Weights of a small GPT-style language model, trained from scratch on English Wikipedia.
Size: 25 layers, 2 heads of 32, MLP 256 tanh GELU.
Training: a variant of Muon for these matrices, 121M tokens.
Each number is 128 + 32 x the weight over its row's rms, rounded and kept within 0 to 255. Layers, rows and columns count from 0. Numbers have three digits each. The size before them is the row's rms in percent of the matrix's.

# layer 4 attention output (transposed), 64x64, rms 0.802, rows 20-63, columns 0-63
102:118186119167111102132120121126069199096130159111134064087105102112095098121108183096122129159173120089069121139161154121098151107145139139109159188105074149124117110153165201117109152074083133
111:107123071120134134149121118172113118069161142184144136109132068129078098165116069127133056129110130139102100160199161091155122165150155124129154169173097092159172089101140159173073110118126159
103:066094154068179106079093164091181157128099153106122122126144100145113126120173063128151103118120140133114125075089130154159103104115101113186134072141129086145093157055142057135158112127153129
089:114133079111101149151095137131186119175141134150126173174158107127204160081207157125137135107113139140148136163137104123162102144061110117200115126119110110140136202160079134092070159139105128
095:074135107132106075151115191138139102100126127122139095188128124114110120183183119193120125141116126067126103081129153138116134168188154146150098128184127189083158118103139131184153197083123134
092:057147133118135101087137219144136120140092097170059177156147110141136136153198095160128133166111129084119086104146136126175106119153176141143132128158125103080205146115137074146108149151116111
128:106095063057131074155103138123131141059183165097137105097148104135114125153153123119183073130088141112077134153093200167152120147156118123151153083143143167154107148113158142166079086093133132
105:084103148097198114103157123119150117100141124099084095125149179090092154111141074147099078127097182207043120138075139164132123119142106123089149144133136128129112116081166147157161107140109067
128:144133102139093110116125129154115110133096136179133113113072130121132112142081113092073136084155069070117098096081105071176167101093119122163095110070147140178105103098145039149126152162154091
088:130110173124136142084139146104112162149110166077169111136132157116097110162129145181154149144140071086158169111118168144110123129186148126100116078141178103078130138105104045154192073096176163
144:173148217162083105131137127109141089127136143134132168167095166167161123060148083092112102121118082158143162132157076113164121109073079147160126132164135102155187108155135077144091100160119156
103:098168100182120147168130170144108141117127167098130149134112152116153127116150172180117169151139073090115145186124118099146090082125126213095120179131123088107158132171114165128069179083094178
088:113167254143111094047135122103120169104143159106111081113125133134129136085197145107141118103128071132077157152103140138114157100160091135106153145107137111124178155125157086127137083118097139
122:124162081158109132146080146143122100157109087204126184128080106164135092122083116120128149122156133084141097116167098066153139052063128148161149113099106070167119080144154150125084164139138111
095:139072141033188098130140161098140172116117132115139093114134130054113169105156085112132073166145169144132180054135125103141160122111119106133157088107133171156184149103116097148173144114137129
080:181132128094129113160131146117125076141072122111114167119098175120152113136042092116124160147184071090186117087106082094156106081076141155114113108142140118151118070139123069162137155137169161
108:064145089197113172136098112165118132140164138134119155148158115206103113137148170162117145127074145133103064179110148147111096188164141123135097152169104095052101147140132191100125133134120107
095:179129095116116072161132110126113094142159151133084132143134070171127153167084136126116153173165148123129066138112105058098137099116109152118133201134116162068128092138187187104114184109085150
074:111113132105135126155139139110133104084135118113206090126111188053107119114129107132157068096106122107114173121126199191146136151155126111118147078124166172229120118143095134176122093135144115
142:097139075109176147134132173164154104102072052172111139108109101087125105160113065135098141148161172115149122068180094112157117112091189140123149172123076111159151093116115154153099183136133117
084:133177238148088133063148108125105170118160141156121117129127123114110127109169156113148126133133072150086151163138141137112206125164130121076144148082132102091190153105155108137141082110092078
084:188130147112088121174119110104086138165162211093141171119109175145127132126082169098125130162157066134112103156050118108107140121118121143087094080113166149052119138131146068125150149109130099
110:079143141167128109129080118119121139089167145124126120063056100167101089132139122084090118085150136120052086123048118123090154108128109147112101105102123159087093122105195117112113145124108058
080:147152147150050085134118114092118147166190196134184126160127115185126143108169189116175117114128080123094105171103180124116135129153089116183103069112173136086117146147134131131117104091136087
040:134133095131139121155111136116112141142059143150085135108111135111122085128024126113113147143155125041150088098095071086125142064102126164097144121084131115162095088117149102100145190126160177
130:087148135139122096167140108117083097126171123133148115165117131108062136163070116153101142147152119144071074129136188135073151124162128143078112120132136167093099077106171180199151148136097059
083:023175165173119062094114137112138132064124101163124096129117079166094098114151097128142129089122115070072081105123161153123140108170103133161144128132112134156140093112183181152112114112144104
069:204114151127093126136121126099115141193131186099135168159126164180174133093141159106128139151135095138175160137120090092138076110092096139180107076153158112082130161153100041102122122120152170
088:125103184098126132137143127114117132142163162116175098158121205063086149075173130128135056142123100120079157145095164149144168154157091105066140083107175150142158155134113094152171108156105087
056:046106060127177140179105146156108097082146101139142121106105132094061110156088087131104099131111178109075077109116154146121145166139157124079137135140103157140109101112160195153132159149111070
091:182121174066110094076178130097148175151116140113116089142193099081168183114145164147177130139123096149158190117172155132124152107155121105144153120090162124157171158105096092143168092107137170
103:160108135089134086162128159071135153114160191109195054144125115090107157107163136107135069169142174122110167105167152094109186103119084133137174131126149169154176153136127140124127163095067141
092:148115106066148119137164140130134158121117128171111086127173104035108144130099143137170083171119163089126140126152146120138204129160149114065189172057138143174178125115120172120150143119103139
082:196125148137135178154120111110061159168138149121140155079107171096143101137062178084128138129154120179146169170147120098104163088088151152074113088067155083133096122136109077119121101150104104
089:080145136167115112132141139124097154161168110174143111204166085161091134135171153157114137160115173161110114130238175090101106132159113132176123131151123102075156114124118192162114125137102090
048:061170177178138117054111108138111132052102086129074133095105087158112091154097094119106185067111106137095104113137117162076119105149149140129141145138085128128099116087194115143121089120143136
054:144131060144095140130101101138150142124178170130131115109151070166146147128128200129183108106066161120114110195106163134106164143147116107149147180109137135147098169142157206062110121094086149
121:154124138094112126156124155109124129150185132132204137161102131126116152125188106109100119150168141202115169086192141101106128127094125119165101064145136159059157150117108103176110135117111037
130:143117153118090109091140088105139146120145170079131118119153144131144148111123163139190110077073073118124146169067179202128129150179109098143124088115176157161091160122135094123158053107167160
099:156132241124107103097129120102095127156154167103131127146097200136126142067165129104132103129146059127109161150092125096145138091119060136106133095126169103130166138146149049143149091152110128
118:131133168101099108151118140094141102123142184078202115135073210123100119090150115115144078128145063079101124117059151152146119133138104122118123063139178181129123132152127064164145132118149105
128:105131152119158130133122159115121163097137113147146138115092101146095112142172072096111133188178171161131123053142086101125160147111164130140120119136082158032186141092156129134127166086126047
064:069146129130172120127117163141125110082067063132091144098097120126111078152085047125087164137161139097144112049162090129137098092099172161116134137152080117136136070104148113167108157139155129
090:195075121086129129164130126095131143170141211079139100130140181109146152085133174120154066158113137099143150157055119114143142132128083125095145113108179150133127171159108085073156138136108178
# layer 4 attention value, 64x64, rms 0.245, rows 21-63, columns 0-63
105:174164183108093109132100142108171169171178138164121125135171179092183155102096121119184134152132103172156088117123078137112116122179101096167118124113138157115125078152093051097147142070140151
096:154150069111095130152101184138095195098121074089097123109169136168148102134146119105120136146144130142117196149168123129062175116121190085093099180103166123131140130137155174079097117155172158
085:115113073070122149179068110107118194088080127132120107090110168131074150131129120129135139154120078108164102134122156116112194185100105109092134075123147142132105041142191119135160129115118100
084:188180196112167122146127163085062115143112115175160134108151147144096138100123144143137116149210150153140083141149145104143160105095096127217130152138155117098106138115063124144161116134067104
079:176158095075128161166071166105052136114149113122163125097149159139079177089128187131085144125155124135157118127097145112133190146129089135167063108126167133092089057117102129104144150145092140
105:193156144165052140118100135137143153104114098148096115114109164195169077155139112155149110119168134136147099171167048115118161150127164105096088182101099092121095165129115104166160098179118154
095:145148110116069141110172147120121146116098151110153154150125070163190074115146154177131118092167137136124156106152102123121082134111174057141056198123123119106106110137130155166061138138197138
107:076110166138164117143072132124118149093194121081121161099187131100117103067155108109117074153102100144087147109100218120160098120129188115091151119156136095142129178144079137089159122141092134
087:147162090160171098149142148147074071142146094154096096091142073161132089152142099087076124115159167104141159152154071124119115067108154169119143136111120110153126212124114194084094107155116118
123:053095043104197133160105103115138135121129112133105145133174093125117153117147188136130180147067099122069151130128157137078171130133160103108118071093108125124122080107151134090174134093171148
101:149063176113122110145148080139084066125121160161124171118085103081138163119131144131151112118087094120160070148122115130122203164126099122182149025121068129163112096136112133126132128121101103
105:108113008118154140136090106119121092121080159123150141136147090149149145157115157155128159088130112100112125130163093150134115100139188070107076123115129145152051093123113153126141117204180154
143:110058193112155116108142104116188170136182073081110100112162166098109143103137124099125097145108104143114157121056185145070155153140109112146143123139124115094127154129075133057145143069131151
093:131193113172093136105113130113102152131141135105195116146110136146141067114168133140096157102151138124152204124238154099058183095146165099125137148130124132130142144148121178173130152150160146
099:092055156152148122140158171149136123105157082117137116121152059122125086085140099100116054181073158128097166095117177166087132128100109155137163127126127125101152178104126195072139135112100160
103:192158166094081117127143089137110087135157154161070152124126180142154198154112122122115160080158106146153057129057084142177135163129092159141124103094137144120109093145163085143112118104141073
096:084107181149084108140167125162181129160143173155163149153108163096133107159161102119156052142049129176081077115123154184158113194160110146133121085147107132086143129108112094110155143127154128
079:182122145145176125081099091103095159130078099112131122094133092164142113106096150155143158152150168112158158148174035076098134086105167106119129193112121097138158175122109116184152112118073154
165:169120181104130146102146128110138180147151136143179103130132168086091138048129136097160109184151148182181143135099174151120139122124069129198129109131146106108150112115079121079115142055103173
102:115135041116172145135069114111161105132089162121143103146122103158129126157139173121120165085137139095112133132127082147131035105127162080102084101148120159143021109122092112104118132169148134
103:095103122211118118134146153155142096119149137115118152151121033181182067179162102113092121088086126091065119092149120124120079149104140148116154116169110134112079166137145158128131123186099120
099:134096150169113151106136120132099130143152188051146214149152124164227137140118146134149170132131079208088131123113135112147123136150113097163106168138138072104086125132119099113122101167101156
091:109102107156161098109090092152144111099123085111085137104097139167146099220139117168088140113109082088078110139142059109120116176133145151083119128120107175105071144119145110131172109212110100
061:152071192137101151115163174135128118129212079065125163132141116099149180132132106120129101115091132150119183079116193122103130129117145088139186132157135097132167200168087132116098129121145160
128:155149198162104143111104077139142118173115153110164130125105102167173089143148138131155090123120169166138109119091076134155040145105136151170076158142140101083092217126121082126124134102169127
096:198100152075148144092097086132096107131140116076133163108129207138178192122099176176146135137142122209141150168106087127129148121163144104142095156067114111105111140118099107100117126149178158
094:058103074168139118163132172136123087084147087125098129117126068129102115168138081133085128103107101060078130126148191112107165144125130168085144084137137159134112133144172203132156101172126093
114:138159080154134155129059107094121121128110149093150138121153061187166096168132133162110184070139143076135154091200066092098101097105188108121115160124110121135078163143130155163151124122130133
082:195155229132074149091126098120120133178163177120156150127149157146191153098124135113170150123141143202177128126121086116127127128124101118190134158127131076113153169155118091134105138072123139
097:107160058134158145153090144157130136089083099131134081130061124121065067173165127134079116109135136075145156119190096132132112101130184129068108139162112178159117116134132145171104157168171132
099:092137126159150136122133079101134159167120138152189151142126161133131122178146098193161168089134128104117175112253102105101150100131157116114131111136107112125096163142095146187179132177165114
099:192152154125106145092094131117154158155128138112175111137074159105106121160151142103135142094119166119166168085189081129118073117141164056109136131177102127145140142128047070180093162110129161
082:079075109201120110119176152144172114142121095078137105113098047131109105145126130073119156126114103046103152074095149130080067121123132080099140129200128118149122156147120116131098117132097134
095:161151140114117117105094076136144090144135092137146112097055198112081175184132138148123146106176098133180107121090108128125124166158114158130051091090123168102097141139137085143140114109207089
059:131133110091135155126122143124109081160105144143107119156160138103149174085097147096167099128152138200129101189033163156188110108151126100147095128131186090152122137132134126082080123173201135
063:128124179112134099138139089137169184154112153144053138141127190110146151179131118100146145097112104134099093134139053150159133153145146078075165132169111114155144085135105044183134148160123080
123:063165104186149116130094112128140162133103122125165078132117114171118048128168120118104161137161112109114136151144144089102127150114080202152088097130137157084039139114167176119167126107105090
144:132154084136146115148085150144098108096081109132052137126109086159161082176115131121099132105119138106094128153152052104146122108115195110060149181139124149174151135124161116186105129208127102
125:065094041145158126149086120117143088109115130094138134118163039166153106155130132138106139097102115074090149101161125134070134120123191095095102131108112147130074148138137189110179108153163139
123:129105100178181137117073132110087120117112122137121155134161048188188082160112093151116140123115139106095154104173059111106145114088145147141148164105121118111088175122144174129188104190087130
114:113170119133129140094131149120107120148162195128201115171084187153142123089151164122136176149157117172113148171133172115089127140150038149172120071124130139075069109117129132074125112159100117
084:171101160105116146119145158135097109132162127116175129129126139103137154055112138092157101174141152205161165126065189148116153111121071137198118120106164109109149148090112155067094137076148173
106:109115097158103133134136155120113124116140143107121171132126076137146110196128087152113158076092117058096140055230106100107150119119167106081170144160106125150152144145142142205150109166102121
# layer 4 attention query, 64x64, rms 0.14, rows 32-63, columns 0-63
059:110128113126093085071090180124165147095080131079122127105116166102157142043132125140141121120088085117131203114099118175160135076129124133119144126075169098174136155144128090079122070140164170
053:080146155174098113158151096111075072163146132157121165193131128184119171135099138150110206129109112150160108133091068084117104162099106189138082149156158122075124093117105141131140125123098076
054:161138101097177121208143155141161130184128141109141120104140099121134064157106090148124156170195102096187104131157116127137155131094196113164168127181104121108198123114072125169125153103139133
062:161105113131086197094123097152122146105080133088111107078137145113175136066104153141172136119092088108195194165134124172148127127139146114116163139118109097189144148101091117091118087109170198
078:137110131079100160082149130156152095159172099176133165141142177143139114065152132160089129151148132137180121094131140159155129198115125093165099068177156160052152157108121111160166129138154068
057:153113072118068157096174042157122178155071124167087131110118111111165092065104182096123084143093107082158149124133113126150111147125121099143143153133141117189134122148105115093107090154130192
059:150147125140123093173148123146134076169151129167144139255110102122132101142137143127070160173141127159119104115165134092076098119095120136153118136135175164090146122123105178160082185127081106
094:110169163182075138139101108120082131136185169097161169154057146174111114109160132099088143143152108171061117158132153152101111147121127148140089086142145174053131135140153128143131124130075061
068:116134166098153128111115167125144123123181139103165094194086140125099173133193091158108061147140134147126174072146177140161145132117131090167128098111161174102156160136141117138182175135045105
056:057160186185131163111095104182077178086134169117116112113120086151114164175124125114150097099122136113052114142087161137138141088157174085118146176089107130167137107171167113104142158142099132
047:140124129079172152128164168104161104146116124136168097147136113104102121158125116186137161152176180096187123094143128107081131138108119120146112135165160206100126158106087159161179225104175120
074:041197130173108077137110093150095156106172144122125171100075135174127119117093135099106152126127109147055075119081159148154118139125144150105122135119116172089112098086181121153100110167116075
061:107110129140132159070123129183138153070078082074117107114111171119152084067105176124118129104108103102148193129129134189141105116151123150135140118126138094182102132092101121127098056104191183
054:154138117094167102092121116094151059107113061170158109160098148083113122104145096185136149162122138106184125066153167127114138156107108149162126150148125209113120111113086164154155192093156168
073:152127140119137171152152099083134129130158187087184092139111099156115130157167117093128111170152179137093122125143104086086151161145113054126108139143138207068119135121130154156182164095057094
077:158104126045139098110119204133164136138094110102144128137133156083128098107169088169111146135175094130185193112154133112109136081098139168159109068155150077120177150118068108109127159115162145
098:086120132125129118145107096140094094133185132155098185107139128179110125183161142145137137127133120160119047155097160115165103158169133123151077085156101070047120122130190130109121117163135053
086:123118126070167116117145145111184155077096102119162045165123140068110132116151124146154042120135168097112177057137151109122157125140101094119150125096138181188106148140116141134158184136139154
098:099159147160063133130088078150096122108167147101141183168076168180126083122147164119109135132124088167071122184128180164111084139161134171135093063139147141081112144107167132132090100135139089
085:098143154159064116128086105142111128090184157100139151115105134184118115154147133104076077118125114158023110156073152133113111154161137109117116089099125140082109145142188100137138102151134046
072:150137146150129152127186115118150131164165148126148108202112091155116119114157185071075126186177129134090147104150111095102132136127076123162100125114170198050124158135126144161133161114063104
056:200088067094123158179128169138107115185094151175145121075137152088155098105122096179123163165128123142215142150163127127136094111100150134142163140166109089159181145128063133124108127139118158
052:173106157043179110142163176078121147143118132090159072122130155103123128124169108129105100181148185126160203079166114136153156142143125106130103093157178146079145122115093146153187133096132111
049:154103122048152075153185111115115145133139116161157079128136115112124143129193091151131066180160174144158140081149172081143154120133137056165119102154112098115160103122114127156153199128110093
077:162124126117118110096097168156185101111097117107110094162137124065146143121107098143117065085101082095157192137136146164126138135117152147140186128109182137220151155133094100146119133130186197
063:149096115131131168116119089133160099125139176130079139114204119131152140176127191082163122110063117150099131191079107140172127146219118123102114141117155099143097165107151131107139061134169155
052:160152183116135123145108161067138129125140164132176053175137153131114185116186076122107087138145140162101171134140154136092144178135152117145092092135129197093116138132084166157179178088109101
051:119119126128138153131153153068165170163128132132175126136134139183108118091164150131130202153176111145161146132153094090090108118103068190175050083166096122069095158112085145128119132092105118
068:109148149175081154121102126128118115124162159058125170150090139174135119146148173128106169111108094169066091161114117146118111150136151163125048085140151123051094132124182114159130069115112075
077:150155153119113127109109181093139133163119112117155134137080153129121139077163059168104173147190069135183151124155140153089137129061158159173103075152086121073170151120077127113140168098140106
060:105167131179077120105147149143129058137153133150131179154117109163138137116129129118068183124140117170100057141105106114083123142079129152149074104138145136046108124180154121146086155135148050
048:114171151185095057084071090163127137098124125139092143175105131151126107143138141078089073091101088130030109156092163122079093128156126139118114121103151155153084125086176125119128113135145157
# layer 4 attention key, 64x64, rms 0.146, rows 32-63, columns 0-63
056:105090122171116157095155094155140117155155160082153128079117113138126064169134183160159199107150127103153104096106105166119153139195130185151102114085168133081134178119168182157172111137152138
065:163115080127124087183142133193131189120133078175122119172190170117126122134099101133067070122117160156123168155152182100096134119092147098117120185101128115150171134138093085192093125115118116
065:166131174135127130083103161146141110157129159128071164125145134139182081070055140093153164109102098085132134148147174127160098080106108117133157131131147060158129143138185106068106074104102178
066:104142166162100103122110046139120122172182211149156153074124114155136076162129145115174116128135066118160132155133099150123146151139138151133105108146153078109111201134192134158137080143176115
069:149148111128123122210127171164205085107149176082134088093117168059149135137103156112152087143093125104196144088142124091134155139139201150083138144124158107150146135165160161119100101114103143
075:100164095131116135139140099062155111164159191116157158143137080161104104145113133093143085176173101146146097123154174195162140149124137139135091100128196075088125180146174146176147139178137099
063:151133096144103135121148156098089157167106090166134093118137133117121197074059149046135123120054139148117149123164138146132121141105103123132157192055108162155145127135127082122197139122080148
093:180100137089155108156117184116132088139127115120153115139142109076137169145129064121106123119164152139172171030124112098131154115116162126102163117114110166162143105151107106153179238119106112
074:185123123118122108097146135105114112128095164065125113115135118089159188101105203109130081071085138093171102120096114089179151142161123179120154113147105116186128103098089095098164186151104171
070:128154175111108111109091098064096104127164126109175142138112077187100192164145160133107130118132149148172131102135136075187138142110161186159126066214087127098127114139128121175167150135114120
052:145124104127130150093117127198088126107071052183126118095156113112149135178117133123165153111085088080158124170082152080149105153152145102121141157070145195160103110127101125086150109071146165
080:142168104115154163109137202142141163158135118113124133196133189086108167099121108147080158159131157127154143040128172056146154102085147150133148134137147108139133091127126119159102210147108090
064:057160150215091182111133111115185049122138153147172123101082162147098090125117135157169154155126092089148138122116080137122149164133127133119095112140122132093085152128177116128173097168180119
052:111140073161153158104142101208137185108093137072094113064135177093111177080126111100129100156081113128135117136102082079116105151118106172126140192138126102144074127161148101091121094120171139
078:154158160084203112111123112061079121086100124100113118136158067123132171163127097119127109093175075107128143089087158126157104113134143096127161127102105131171139120136085109105159220073157149
095:109073126130124139094163118152191067128098106118125145093118104130161049155111138179185148111107121108178108189104089169133145134131083151126113135102097150156092154146161147108125060127161202
097:134099113053166131132160176088169143113167141111110117133099109093120080120165133104131089167145172144112119109176145134068165121074178063145123112185147136115183137118103140178087100169080115
086:087161101146098182038128126148116132111066137114119106128119115129115166139132186125152162095058119138141072166083134111161123161174076154153121127123136110176070101141121123057137121133170167
102:129118121096135133143131190080125102140132135155179129136077116096094125178143074145146161168139133122141147073134077081102166161109165118128123124142118204116152135138117145169192234112094108
099:122140152042134151128151186089161127091127124080143117155093055109104145129177120166089172150151138142103118055137154092107134093166170122124132108171106139133149118131116141162127202081073110
080:151151103125117086147109157029125080096096113122151079141150098116123223097090131079163121144140121110134147077133149099151127154098116168099129110067145143141139127132065117114193180136111132
087:131106150157130122153108098210143132147140150165100140081102115115209025097123110103146124080134086111136176125119134219133090091143124108143161139100156114146124094131158086113091107131124149
048:112145124196109084091160122160123110074062124120110135143086141105141144124119128144112108125132068107138120134055095168118142131130065119099118113061124121192092113106108130107124154076200195
061:079126125111155130112166094115147109147097139072098106142066065122142109129123184090142049141118119163162091148108126147113131133098138119146146169175136048183118116067139120162071094149168147
077:122145135143054162083108131139125115147139182090148154100125124155123134085126155147149154143059118104107087197128122113162127178192085144109092084154138145121066157132185125103179066103099138
065:127154111145129067163090135091087169102159159152133114142073175144088092150190096119125140171109123158061161175122129107078113151097120105133103072133143169060187163113089162146130113125106112
070:153158179103137131126153115177084158144062161145109092103139125107125198141127078106067106102108110137124110137085054100134139119138126123092145136125131092195099106120093101116157153050190155
073:128119134114173110181148113156145116118058097211104108108169118109162083161114061144146131090162109087145142148093089130117107115098150103120133169066169144155150109152051126100125166120180157
097:123133121113150073157158155063113092116112127103149109189122143135080154123146088153090129174178125100115121081130088094131163157117145122144108145127107208095182159128101183159166212107097115
081:154072172107130124130188121164145080172112137117123131080196098108158133147093110150144128117134142101208101128134028098138181127133117158085123147124172085161108172089149140135138106126170143
073:127128129087169108144193169115140113141129082061144070158159108104100188155143121169113143187157155122131105076154108107116173138125189108098128185132098167096160128124135164194135122093111082
058:109172163063128138135143145029114123123086142113166132118098099162065180096147084133092123162152122117094119096115086120162135133140107173107105099138134155088111138079117139124214189113131110
# layer 4 MLP up, 256x64, rms 0.381, rows 0-31, columns 0-63
105:076158156151104161132181080113138110149140095109148117112131144086113124093136121160142096142155079105134185140080113177194173113115087156135085120142077141143132151111168149065073208165121109
105:119103074146151118096091184149142123133156119093124140090067159146095122132156095081141076061124134112094100125120217069109125085142092083154174107093133147157117132159179128087160126148100155
100:160092118117118131161139120134077154155199090127099115048139099167102120132097199126198146153142153105127108155144187119105177082071102078143150110114152167155110118155160136152115176161108126
098:157181141158079169162202131134111156145111136119151152135141178111093181150091135109096166143110156166126157146123190174154151068083166139137107169148157078145140105108187104148166171168127149
099:160104168101108135121093101124112128192145115117092087187176135073105154111117138132101076110130099156110100157081128161112124069097097085089108093097145130161096107163156097180152078184138068
104:156152156169094062142176106119107116161088157175126190117130089090123104117059154075095166157068178169144171119149132100087136115152143090097129137098158128115182071132159161120114142151133127
096:117129116133139155063126078148114106154170088116186088164149101093094145135145137142102145127101051113144062182130193125098136130159084080103106190137145158153092166110132162126166123099109174
105:151114149101083079127130119143116114136181052117135096161111112159055125129068168136151119061131093180173147153142089092102132130122053143128132132132057153150130081136105177127147092118150117
106:118102164110143128114076140145149173094143154090165131085111104168134134123181081100091114102103140115116089111112105146111202134215099128142158096101115146163127156115175083032122146117085113
121:139114133084088132168162114176163112153160128134166108100120127082190134164091152094125151124156116110083126168164112072097107127123142115095194167102101082090129137056121100128105093040101121
097:112155127169173126148151194192174138126162174098188175123148132087144166155105092086121137112137093115146174181132081153146175194114139147101118165131137075125100128091098166121098162124086119
128:164118149149112114148089172218113165142100106124152107142157128140113103146097047085157113105115105229154130137145099208141134168095103147096142071143099119131116100123173121115137146107136157
096:133066096140089127126162095170132168170210169120119118116157162110098119131124144132141158142147156091155118174160139126177163153099178089093105129061113172143181087135100141133090119078090078
103:097079101132092127096126129097152093112112133120155107148083106147167050110092178078073087087161084139127080154193109156157162119161110144169086094152153116165173086108133127084108155152152127
113:124101083111147150101095180098129178137109089120120156097150103169112121088095095058138163116171164175136142166112133141142160220201118106125132193091125147121149116101124127150112121178081101
094:127114119093162141142158123145083182117134141164112145117152196147121113110102163089170120080149108154144182144112056075127150084163109101207110148126108157119129126120194119112109125072053138
070:175116065147124066137128119158141115087202164097071156100119084132198143148092129126136098118146118150142091176088090089157119082101132136107137120161120104129137118146132066181078130067114122
110:071093137119175125163230136102105185103122108138100149115059065110139077122102147127122122192170085150117134163099117134106122121134123119081107153118122153178121120092126084153145138153135060
096:174135153141100134119125120129179112116171084160138129109119138085019073175130121135080145134093135064108162162129188121161134111123111166170112164135078181179102106157139125132092129106115095
077:101137163117137150130078137116120140123159115104128114106161095122064079181127124146131135068138144087135083127169108120086120084134067143079111144156105061132083114137156118086145091082168222
122:148101132125145124187126117119131127160060141075150183099077125145171088065121135102133124173104150091096123142086120075152110076116051159090163090076133140096135103093113110104100179102137111
093:181129149176112144138151106091096057151127135122135121101147123132101117151072132133101172161133113154162167072078159050128124158055158116154149127109156155153103093090113078161112056117106144
092:172110105137123095177089148114150084099185158091139128060088137134161116090126106111113118098161100100110141157089125201201171184082133101139117109159091151151121121133132048129124097145092120
118:155121110097143154135108133109125127137190126117163108114148153141102097148105089127093130142133135217173140148089151104112068063163110155094214093124068093171089161072133116118090122147089130
114:175165072145064109152115050153119186163147146209115166106131103132135119150118158072156118172147128121144116149128129174153131145091167094128123155104120109148164071134101140161092178080149099
089:138087119126056159149100138156094183125140097099147106088167151133076082127107187099120121159126145163174048145161124075135102126067138132080167154141109167150119100117138140095057153119125122
098:117174186170125142154186118146108192094146113150126052142098127137096202133118042156114105088083140131137146163154154145095165151133112120094157150191157083116087108113128125112149132097135109
091:150127148129132111129116119161113081127150123141087150145102102118175105124099097093061142129159099190174074077055097165122143153114149117091202151141128155147107130094160113125090051090110178
097:114083095134132066067123127105150146166154182169136137144137162097166127104135112135120183151121109082112111162158190114088047088068125113160145144135147086180099098132136101164095126171151088
111:095155173153153100177136149175086118114113137128108161092084128145115068100092161113168154159167113114159166104124097093097086113145150180116109141099181090133198082152170143080146144196107132
106:152073154098148147140165116144131155118127102166123073066123089161120172154114204129145163173082172122137131160116109083119105092075123103130176132129128095094101125101150162073108115099063066
112:124101136138116158088101125137145102138163084158092105089126140162109103127117102067164106075116143162140098143145172170101207159136148080161205164102090163102184105078165136151127131103078127
# layer 4 MLP down (transposed), 256x64, rms 0.261, rows 0-30, columns 0-63
103:076142083111091151173098109100115095156091107091128195165139130125108099091097132186114096146136078131079138148141126200186134179097111136159164114111097143133093088105112193158102148082141116
094:131105154166097134146165068053142113203105117151141149193117164105109130103157158153131108131159068107100086053127080093128126138139148169136109158141091131142093077096166121113087158097134158
106:182112157158114161127130135158167133114145084064147131128131139113087073124107149152051085138099067138147103124139129150101141152094083096132172050137151169146119137205145135176085095136091122
096:179094049161153137133079081127128143105112132112135103106110149122161145131160115158125210114109184131120170141102110139088159144084079100155105189159097134093105163111144170156173070150096162
113:129124151153188135119104081134150131156088137120141137144092104100154092163083133095094173052223065097107102120127084079117132114118108148170114105111127094117074114094106154101156175091140096
094:148139147143100150125124088059171115194116159160101159174147110055151102174083106139134139149079090108125099100094114125127170109117156083182157078127144093086079121155117139133200134159147131
091:147093106152190133166112191118118148085147105126145114105180171148125146097107137110163110118138129174121161134082171085100094155081137144100074037102111046087130116176117118160133159119131136
115:137111077164150081065119167149075166120115122069056064180144130139111147165126103103159126114150144069139108128168137126105115169191109105182071152162142134125156122163124139111108113158141085
094:215153178145143170112165108156147126150109064114161137135081164137127130143104141142147149128144176166142097088141151113224125084111153088114113118099037131124098102145126132127183134108161123
115:137107130041108121120142073160088075135097130152121146131158177104171153124110089081139110106147144143077118180135177110150147135127152118143174100143136080087163132083110098172145043157103167
088:119074105157160089153141197131136139174163145150096115103140143141190162115124098153143148074146168085140124167137124173185154174115068137140111151122133195129159157138102161108075141204141127
126:138117147137106147169088125223117150167146111110126075130195101107114073143164145080128075095097130175105081135186168164134138180124126098107165061159131130138122115110097174110123106115159125
089:152108145087155089092109127128155096080156151170079137175115170092126127104173088093140121118107132119081121155104086073014131100107113133135076159137167152149165152128140113108114129080183126
104:106123109119107160126149156162186079103143128137146120105142140159101126117131166182129098096172151094151139176134085105189182198113103132102098135110180163082174137156108157127141096200192150
110:105133135123126137091121151061162160137079108133144160158112136185128128086138088096142184133188085126145119162090102122107151196106070159172107182121144156159118062142125107186111117175105161
106:179124121086143129042092160125107113073118157214151163156124076158118131149103147143103139127135074115123154156108093105060127148156149102158124126111141158116126193151137150180147109068157161
092:101141140069143155118098110123161184156109142103172103083095081113143087164186106171125135123169129138157136109100119103116151081071097111155133090141121077064121176074133068100150134160148074
099:087121187138104095181183182116116138147096121124096134161066091121106100117161188134121084195133094080119124147094084136125097134179108123107135128146130136191137157175129074142145141099148064
102:104104152121146186172127132112147131122116158115115118154151075120117156156144157105090079137188150180150065149100157195039115165121168170180097121091138118139150166096127144094141147162151175
074:128128158114190147089150078145165161071159102080081139123170091126138137128140098131160124109111090135199159106086070100128155136107141090108124086150114085059094152121143194169108084142107137
098:169106140062101121063136136099136069111160171098129106165185136171082184170143129145093167122143081158143087127080118119106118130165150179189143149123063128182138138177102126138120135126131116
094:111111195142143149147148121088115068113149149095110189123082103106102126093172104082165095123073153103160150123131100077138146182105191148132088157146112150121106199101139168080104079115123151
099:157158115133159108177158163123109158112122091178170157134101112119121161090115126072094112188118101091183151133119140146181162171099075116144107150089137148139078115131202186109130172170077112
128:105098153159125177091131121123159155134108098150179129154139177191128077156152104180054143156114142187125195138106133152123107105162094166115175102140106127110151142050125137069104131169129158
096:163133144086136130129188076122145142130125145163089180167151067143143149202157165159144173168130141105205170154135140114142097069131111146151100110144145126166074124120127125180058125151110106
095:139100165146120166090135105108075125104121150126077145139172158120085097114243076124103097132100122073153064118134123098124168156170106139125146122153093135117178143177125140162114071151160112
082:096134169078126111110156102119143159115138120115144127128173097123101120113126233103177148131179120119111152178150079103109104126161150163107105124144149120114187015113093162129144098155120170
090:085087168135100111077077171062134132105167131136158121189154117091110154080204091139125076068105181118129152162121144164130169134119140114180173123118098139135112148100156135099134097157085116
104:115105088097094184086118108129182141174132133192146155084118147112111121125202151121092121120128165051124115129186149124119098053136118125133122125130136136169058127122141089111147076110072089
103:132087148060154118118129144141127067057098135134119137112123092092119156138131140098175057154112100208124109123127116115128128170169161201110083111101129057150132185143154124127138100098088109
098:151091136146133142142166143114069094134086151139113115121107209109103143144137135131115145097081129141105061170182155075129115072102073184132099116145132040148187105089154154146133103125114115